config.toml
norm_eps = 1e-06
bias = "all"
init_std_qkv = 0.0473
init_std_up = 0.0473
init_std_down = 0.0
lr_mult_o = 3.0
lr_mult_down = 0.7
batch_tokens = [65536, 131072, 262144]
Each number is 500 + 50 x the weight over its row's rms, rounded and kept within 0 to 999. Layers, rows and columns count from 0. Numbers have three digits each. The size before them is the row's rms in percent of the matrix's.

# q: layer 4 attention query, 384x384, rms 0.0374, rows 0-31, columns 192-239
# k: layer 4 attention key, 384x384, rms 0.031, rows 0-31, columns 192-239
# v: layer 4 attention value, 384x384, rms 0.0277, rows 0-27, columns 192-239
# o: layer 4 attention output (transposed), 384x384, rms 0.077, rows 0-27, columns 192-239
q0 091:409437438557501526462471518541492499449465549558595512462414428526548549497480567531473478457512502432566574492418615465559458505484453485507521
k0 111:383565484525490538523447485510451488488523563431538456314477440563513462532516497469430460463575531607472516408560562521504431549457491457454577
q1 087:507504507506486433394549527514467537550540562478486457518572422485465471517516500544581466537499416504497544443576504507488539510503528481450404
k1 100:619574511463485460589530501488532572563478403456508543511509583428557594411514463529489467475462479533492526502510461512422446505489443452445458
q2 089:566548446520452482484432436517506495520430488493513442500501496429486479459480566550470482531491557515417548567451510506470572453565576452491484
k2 105:563456454581452488500430441575497565511453480488520436538449625531393564553524546478496561465562513581456478535437497423510465576575541517531413
q3 092:574566527568477551493526514440520564572497545469513544463452518407410430542521478412516430457506498448492467541454499511526508489590522449529558
k3 114:495520506510515477523504521442605445517532511565517559481457516504485563480474546531542414500630468472476388451493496417506485508494478479428529
q4 093:522459501555476463448520506445539481549455477580498588502476416471503504551418577536548520514434514505597401397397621582561544490481461458506504
k4 110:451500569420472503539378509471493412504469541519500624448504426485555543519521503563522545512486454579517504434566553469518480455526453498476581
q5 088:466449579532432546567540520464536465445386503463582412524500564575526545550507503556449479448583450458499515533431519504535482454578555467523555
k5 102:572440484511531571512486533510570492449513455437556554525481474528464596516456450513470548521340533592498538530397492436476450412556547462509655
q6 089:522536511513462456516534522501522429533535492502438525445555409544481551508507555555493575571523546532472521544527474549542551482559534540598458
k6 104:547442433458500499515493528511579474526530441521462511512429522517463525464468578527490500530531497504451578509391511543458492451483520478585562
q7 091:472501466565541466441524451563541454508637484394536444457454533566453559593413530606478538473453499445531450487470447604561447531426499544477520
k7 104:506537540463604497470504477503426509477499518397483500444477518547523521512591487442514479369415469475601509415450580480649505453468527497487518
q8 090:529515478466533576518517516524531338456543581495496464530566527528533427483448526434523550414501510398512456554578536419472551562466502551511513
k8 096:526457478541505548441557561543573564446521530523501468478519484510489610498442508454452562482476360593484515512529485508473559431509524445413535
q9 088:468415509454494476464508445525544435561410494512475470489461458550417532507413443693456543496490537478459500561455439446541492441517488545561514
k9 097:406520529487515585465537517459581547557510425470532501488546568468475530505471409462493506540497451423472502395474517535506421536498521460547571
q10 094:506463469554578548530473479451371518493463523468495547565478495567593572462513515596569494451546452532538510427467611481475561483558557534475500
k10 099:413505487469472523411587430467556479521475577528415567397533460448498500489519566414449499454516500432411439469542560467448499481512423524547538
q11 088:529506452495477468367479540447429445520599474521481574578439431564555498480511463560509544480515477494542464593693515511483489432552551503573641
k11 092:595501508522550436498508458417497540533463526486487620422494435509499504541502560509510526366516514548527472533465503535556513463612472535614516
q12 084:477460444558507416560488582565483459437642474544523480405490513468609490580463510430469604489469509501533509578520441489488547520570507484443442
k12 098:481467493460504511470436546416461460414497383457569517441464477507455541431476464494594519519430507494573525427478567525438501435545524467497412
q13 083:511529501459506433497449420436512408554513435486508559588547509497494498569556558557525528483538515580515596526462518598524507442433463483496436
k13 086:498520484473434434449522486365582465524413410510501498541508556523502558446445459522464381568366487495524572476495459515469496523500580466491549
q14 093:457387492567459473297441460455474529549464504539459509469549573487513548613502448464479485542506420580522604483476469549540390456583516527557465
k14 111:513499478497429553531383583468478488488506518463479556528499587504564475492540497485516453450514502583404520518579453469500459422431561474478550
q15 079:511559574497498535464530507539485541522509577501463475472474609611450543558484543530476486475562491411550481501550491475425490512569478523566486
k15 096:491528540536519548514453487545475466525495589479520581564487580530521697586514506453498551475545513500510475491526467420460487493534487455457577
q16 081:562481514526459556477509504503584471495590528522403516473439599545469516517511553493566532627501448441510466446509320508557577533472513491447461
k16 096:482476487456488509508506474513573461485495419489481543542545523501533431485486489463593560490452517478435536486517521530488399528500513508427469
q17 086:488443519446543511483591509519576424468499565498429444510510570498574506474498489529569592489445524445525490457489482530493557530451475473585563
k17 106:450514501524563541443520516419478495521436557547531425593474479547510645482458528444508531496639481522578491390455494474567449481427419485563615
q18 087:487469480517494502433522561472537554515428545576518422441483524488405489498401580385444515590453509460533578548565461412460476454484522428560451
k18 106:508539488479437467515480530424556554523455545494482432358479517494517389449446491432530523584501532416388622549540504492393539573459587482476497
q19 078:569513387577491495609515517514570524506484557482513473599584453546481559494437581496496473572547495443525429535542503494474594513567555544546473
k19 086:577492457513471593486449539524529472514554495535438471528474483475518605526447537513500452512452493477496502593533511517511491444516506569534459
q20 085:487374461475465593474437480541506413445549541519527496500407485544464525581472481554465553479491441417498486598510453488474613475551439522523580
k20 109:540444492518468476531554520485497424430539400504470500548547417488488520560462540498547546496516494407507491579535545445518560508486594439632660
q21 093:484436507565484568586453497526574526543490469471626538559584492507484432505600419448482403536498518427478434477444564534449496496480460467424569
k21 115:444510491466509472539482502450552554497496456574535407400541487542403520473525346507531496514658527535453482454429511508530517476462481433357514
q22 086:403416532493529427525534520480534476516476437534535537537529472533513598535600492570512421491545520508444491496543541525539498477458450500529547
k22 089:596409519618546454488444595480448517494477457522517535541614502522479453549451461498540552476551504544507512427493463515512497435409641577540537
q23 094:453508601520554457563504511514551533550453520479468521479637482483415488441460511486581499503561575552466503502511552533531411525433503537510429
k23 101:347565541563505487485479444521475561546475502544418432563577486529526478485478523458561505489448505458617463522542503573472528449515567489435475
q24 086:563479483489577475448488628488500492496456495493560593488544504457481460564444576481571479411462486549451494465435553563500435435505554494493563
k24 099:546472476563472473511418474555508545505536514470475503503512502476434419491451551525510453522504467481516548483397529468565474502425431485398502
q25 099:517393504456510553414440521542481399592563535538488550499447511502478450531492528430491419547484515495522537499466491573534479498500522536525491
k25 111:424446514477434518634442564521492548497465600493510591537425528457600524500524494472438500533528459568405501531423536489475463485454529509409472
q26 080:547586534518554553459465361525524475517516532539470485383504526481499511519515527535499449506418437489623514538448478505551513505592486468401534
k26 087:480546552513550435506508396470465516528519546517435415537505531473485600453492468526491473531439484481490461571511467586476496470569543501457508
q27 078:517507549485508478556485519441411422498487606529475465471418508430387556555453558485553366592492530491555431549439545475368510425512505534494559
k27 087:423471529552593518580541545484624521521559455539592454489504634445466536529475562400587447452569477465532510441515524544502472435526500555480521
q28 091:543497542478528504497493395392512436521483445535461598522482531600565508487556589521509511454546515537501406521449490432517501489497605468406526
k28 115:405475537508528536528515526428351481501472516510547441574517431491429540506525588491545587501469543574521518490503457513440509559516533555474360
q29 086:510491476560447562483503505513501465416578508536566439419447450475577495586458623464453562515487561481521448534478447574496603547574518522623498
k29 100:587509412549481496492509518493581553475432435466539483414474530490462540485547480560512564505598564539446496487500531541516447363494506458508423
q30 089:496535458520435486496509492524545552461446487441448409537455515458636482447516472604536556487462527526535590575594540532499546528503448483408488
k30 099:603480530507470439492521468520572522537433558451460464469495522487476408535515470479488536526427433580361482503513531450563488550569415538555474
q31 082:468534480538523456503536513493520418483511436548511545482582487517479535506450477497547446498420504460528478527481523537512454540440517501503524
k31 088:569467552523489420473476435426483532473486515522519494502459580453488519462540460491530527534461515411560509453543434622470529475376429484519485
v0 088:475537583421523517543499494476526493603535479530515582416489490556584523518578581440489502523442527577502434509487528411414534483438467439408527
o0 096:495377439544474425502501529531540509452431451489484479594497499405438491572525494423489507509415532444483458476592435519627520512434494571509477
v1 088:613519460556448521410512424579461522470485513442499450583515489555556406499481526462471480509513392553502547461501456442452477477528537453461570
o1 085:472468491495507568520545559498454482466500541459445563486496532531458470536477486628490576432551534480535379424531561518523510593489438514541537
v2 084:507555418480548439499499502512446541555466500454481450562493508533520546456499376513484552543516458484536524459516506560442512569498496450564524
o2 066:521502562487430548483570581437621503482528524536469564462512479445502548515558561512545490536414556595385474506449564516404465492458490483497560
v3 087:510500614452475517453556496597558488502505526550554475471557438433490504512578516491456510588494549488520546517571534523518672547456501512501528
o3 071:485523540539412514610519558508450579506514414465503459550439485503557417590480506505493517539543502551461445522452485439487447507542542493466478
v4 087:460450617495490531480453480489484437516516475556544462538527399390517494604545484524501534516472427521453438490432516390477479527524523507518499
o4 090:530536449478498450515568611465539566576549526476442513488421554560523528461483494496506490539461547566439577478470538592546523442514510539419494
v5 091:530515448477524528503507558542511495492522536410420456516517426547479466405486440509496458461521403537492494478495422485548522448452542534466508
o5 101:469487580404552548518418595505466427447543437520564633538344541474478441549566546515603492496564501470494397471546586554434478510416448407513515
v6 089:575451495492627585459511455509458515461491505506491453557526433449536441536554571516503456502567513505409481552460500517611496528467502436490497
o6 088:513574492442487449502447538488436510514485534489482543497468539528389667434530426494556551511478518485463511423465517537408514576585427522477524
v7 087:515522551405498531504458414493558520492521398531469463506553558384484508427500502498563439511450478567448382498421602456499546471441576472467530
o7 073:518491427530475462486477529524541451489514550433512517489517382528439534549437524479450530490512516541555616496532500413541510494536467470603538
v8 091:451501411493542468535568529481480566496563462473513484456433491455466463490596511418488439478484565533485502479475517478546497508532522428522572
o8 094:518500501499515576454400432488475539564440525473471528465523474572544404569485433479525620539568590475528409420597470473500422468539489524442462
v9 084:423399450597498464555461452485462396505460478371455507486471587410566520582368462499522476506547538491526539498530469532553517550511526610487472
o9 086:530586504406461514456487536452473603508503478564573459575604446539455491410472573501431507474481515549488515501499546468549438418547416477511479
v10 086:466532561524501580570489507589500520563503542567473509530453424573549536444426490457552491530471501574455472480578498514556517499583472480476445
o10 068:564442506530524505500475492508527521364564392427517478506525471452514521500569563517502478475534461384503497516503514559404474467503609435482585
v11 089:451432546495495438372504400380552524392483482478511376564437508453483491476484484520488500412492482486462465538486548590545462480512544509490528
o11 073:480460440479520512528479476446518477513515561514486464461565449516508659425466540568524496576483555522528576527474470494448519486487453477496461
v12 090:505639426529515535588556521405509503511523508450472535482503569507529489555582478558458503455506605588443447543492431456508521549443567476491457
o12 085:511569476462506519422506436534505445459617480598566472362552514522564436573493515495458507501566532426600555478526466479417544576552465467597482
v13 091:537459403528550433412490488547490439468460424334388614475434447482602496513443572487454624416474537467485537442526579517522488522531529497511465
o13 076:536565606464536473550514443394390437501527555579551449569556582495424513486532504539488416517557495464460576526475454470391548419503406510575499
v14 086:501516500532610583484487472498432386576454519586533511493533516514530468484519566629514480437493513542461515494432424492478585498456419490539485
o14 084:506486437464393436596448522501551588522556499424508464616425531524444588522433455486565461518459479506538518424613483528531519484524526496476495
v15 092:462508540505488550471503450507508538548509467570557496479604556510463484535535545483491537541434487530499565461478576466551414530465592534559513
o15 097:570383490521499511538475505548488472506450583544479531526479450541500481439445449463423493429445470485479415506476447477532540471480466508471479
v16 094:496517578522380472516517407536528411510558555455539492495450546435527444469459541519475527455506570490546468536504549473575442516481469425471475
o16 091:470377514495469526595495441481482581459481388489484451541560460519445617476457493462563529573487491509496569496448461492482518485494462528544499
v17 089:466522479550638612502570490489593588496484522469454488516475533472417500443516588498568512513516512473602477522511463473537431512453496515549540
o17 068:534355560504474462544509510527467498474507522457538507567530462558552465489600490560443525513499536538536467413497512473452482482496461537488416
v18 096:526492559476476406517443558558433497521541480509604537608456524518441561549582503565500515535549391428487540513487471527578500601525542505534492
o18 087:584482537597594534572552486422549476454477456476435473502569512474493505414501455484519520490493480482588379446599494506532500514510478468391561
v19 091:551456438494559527496466548523545502500446465584474516484425541549542491442508519586519503484560520532586564479519520498480461490500525632463524
o19 072:398490557506461449479574469472529492419502540468507462526546451509429566497564518448543473443498491435409482521523471457547520480483572435501529
v20 087:544436555535452531521468444470518547467533495459511446498561467459440483463439465428442531481469539525509481505514510394533503513546538507473498
o20 070:476573475584448483430535461488411467521540523501491485493555481499459400433512434527574590443557454436500527525463467510483499478490436526514540
v21 092:456480597513547607506396481440529500439521413468572524536532509523522461592467487521511605529517497498525510547508536466495610482570530462470494
o21 097:508600463478519446505523490510524517518588500507437496447445517538511507469451547482583591579515550509468501423454499524400444471463456486546542
v22 097:467524542532464424480524579541443476498511553503491582533612455476524498547461505482455484485510511495522466526555505483517557403519488525633469
o22 079:482497421559510454485468491453539500494460540454538412491476580537547466426481521508535530544441544573438574380523454496477448711510424486467480
v23 084:575541664435473367485448465446494520480570450546420612433521468494551447515530483440533424476399533541471513452503590618478560472554483485532409
o23 089:449585487503564542536477537482497517476490485504507473572434514463459579419439489570618503570626455489528522498447571516442444464480596548382525
v24 088:476451403612544538551443468388432543543447487470495487512562447531490482507486493474536579376536466408533507463436497459505520476549474516505534
o24 109:524575521397525509435625468523491583483497512528489422388446607509517488463454470503471503537509504576537469467501466527493493439514454464563489
v25 092:483513513466468555525430466589533509462521512499446514514447548409452478494619517524436569515529484463539485555412531505561525593563569434454519
o25 096:583452523507525500473492578480496548463538468399514516595484459530494554510565485489578483501525472510429445491562520534564435453454517473404573
v26 095:460593505547433568552494493473400463494445463590478576491447493502491455551602495596480424487613673461499488478545505455510514494427431587503547
o26 096:545499420436557388502501536499597613567518542543513440516465407485548508599448513430492515521444459610407508579480417489468511637581472516525424
v27 081:442477497516517602560495446491554615589427533559495500514468516491518518473558557486543429508470478538548530510429500509463624551426487500594483
o27 088:493509476509477486508471499522556463443573563470503521473525467491539550608496508494479561418590497470494411401517438529497506565447491465465499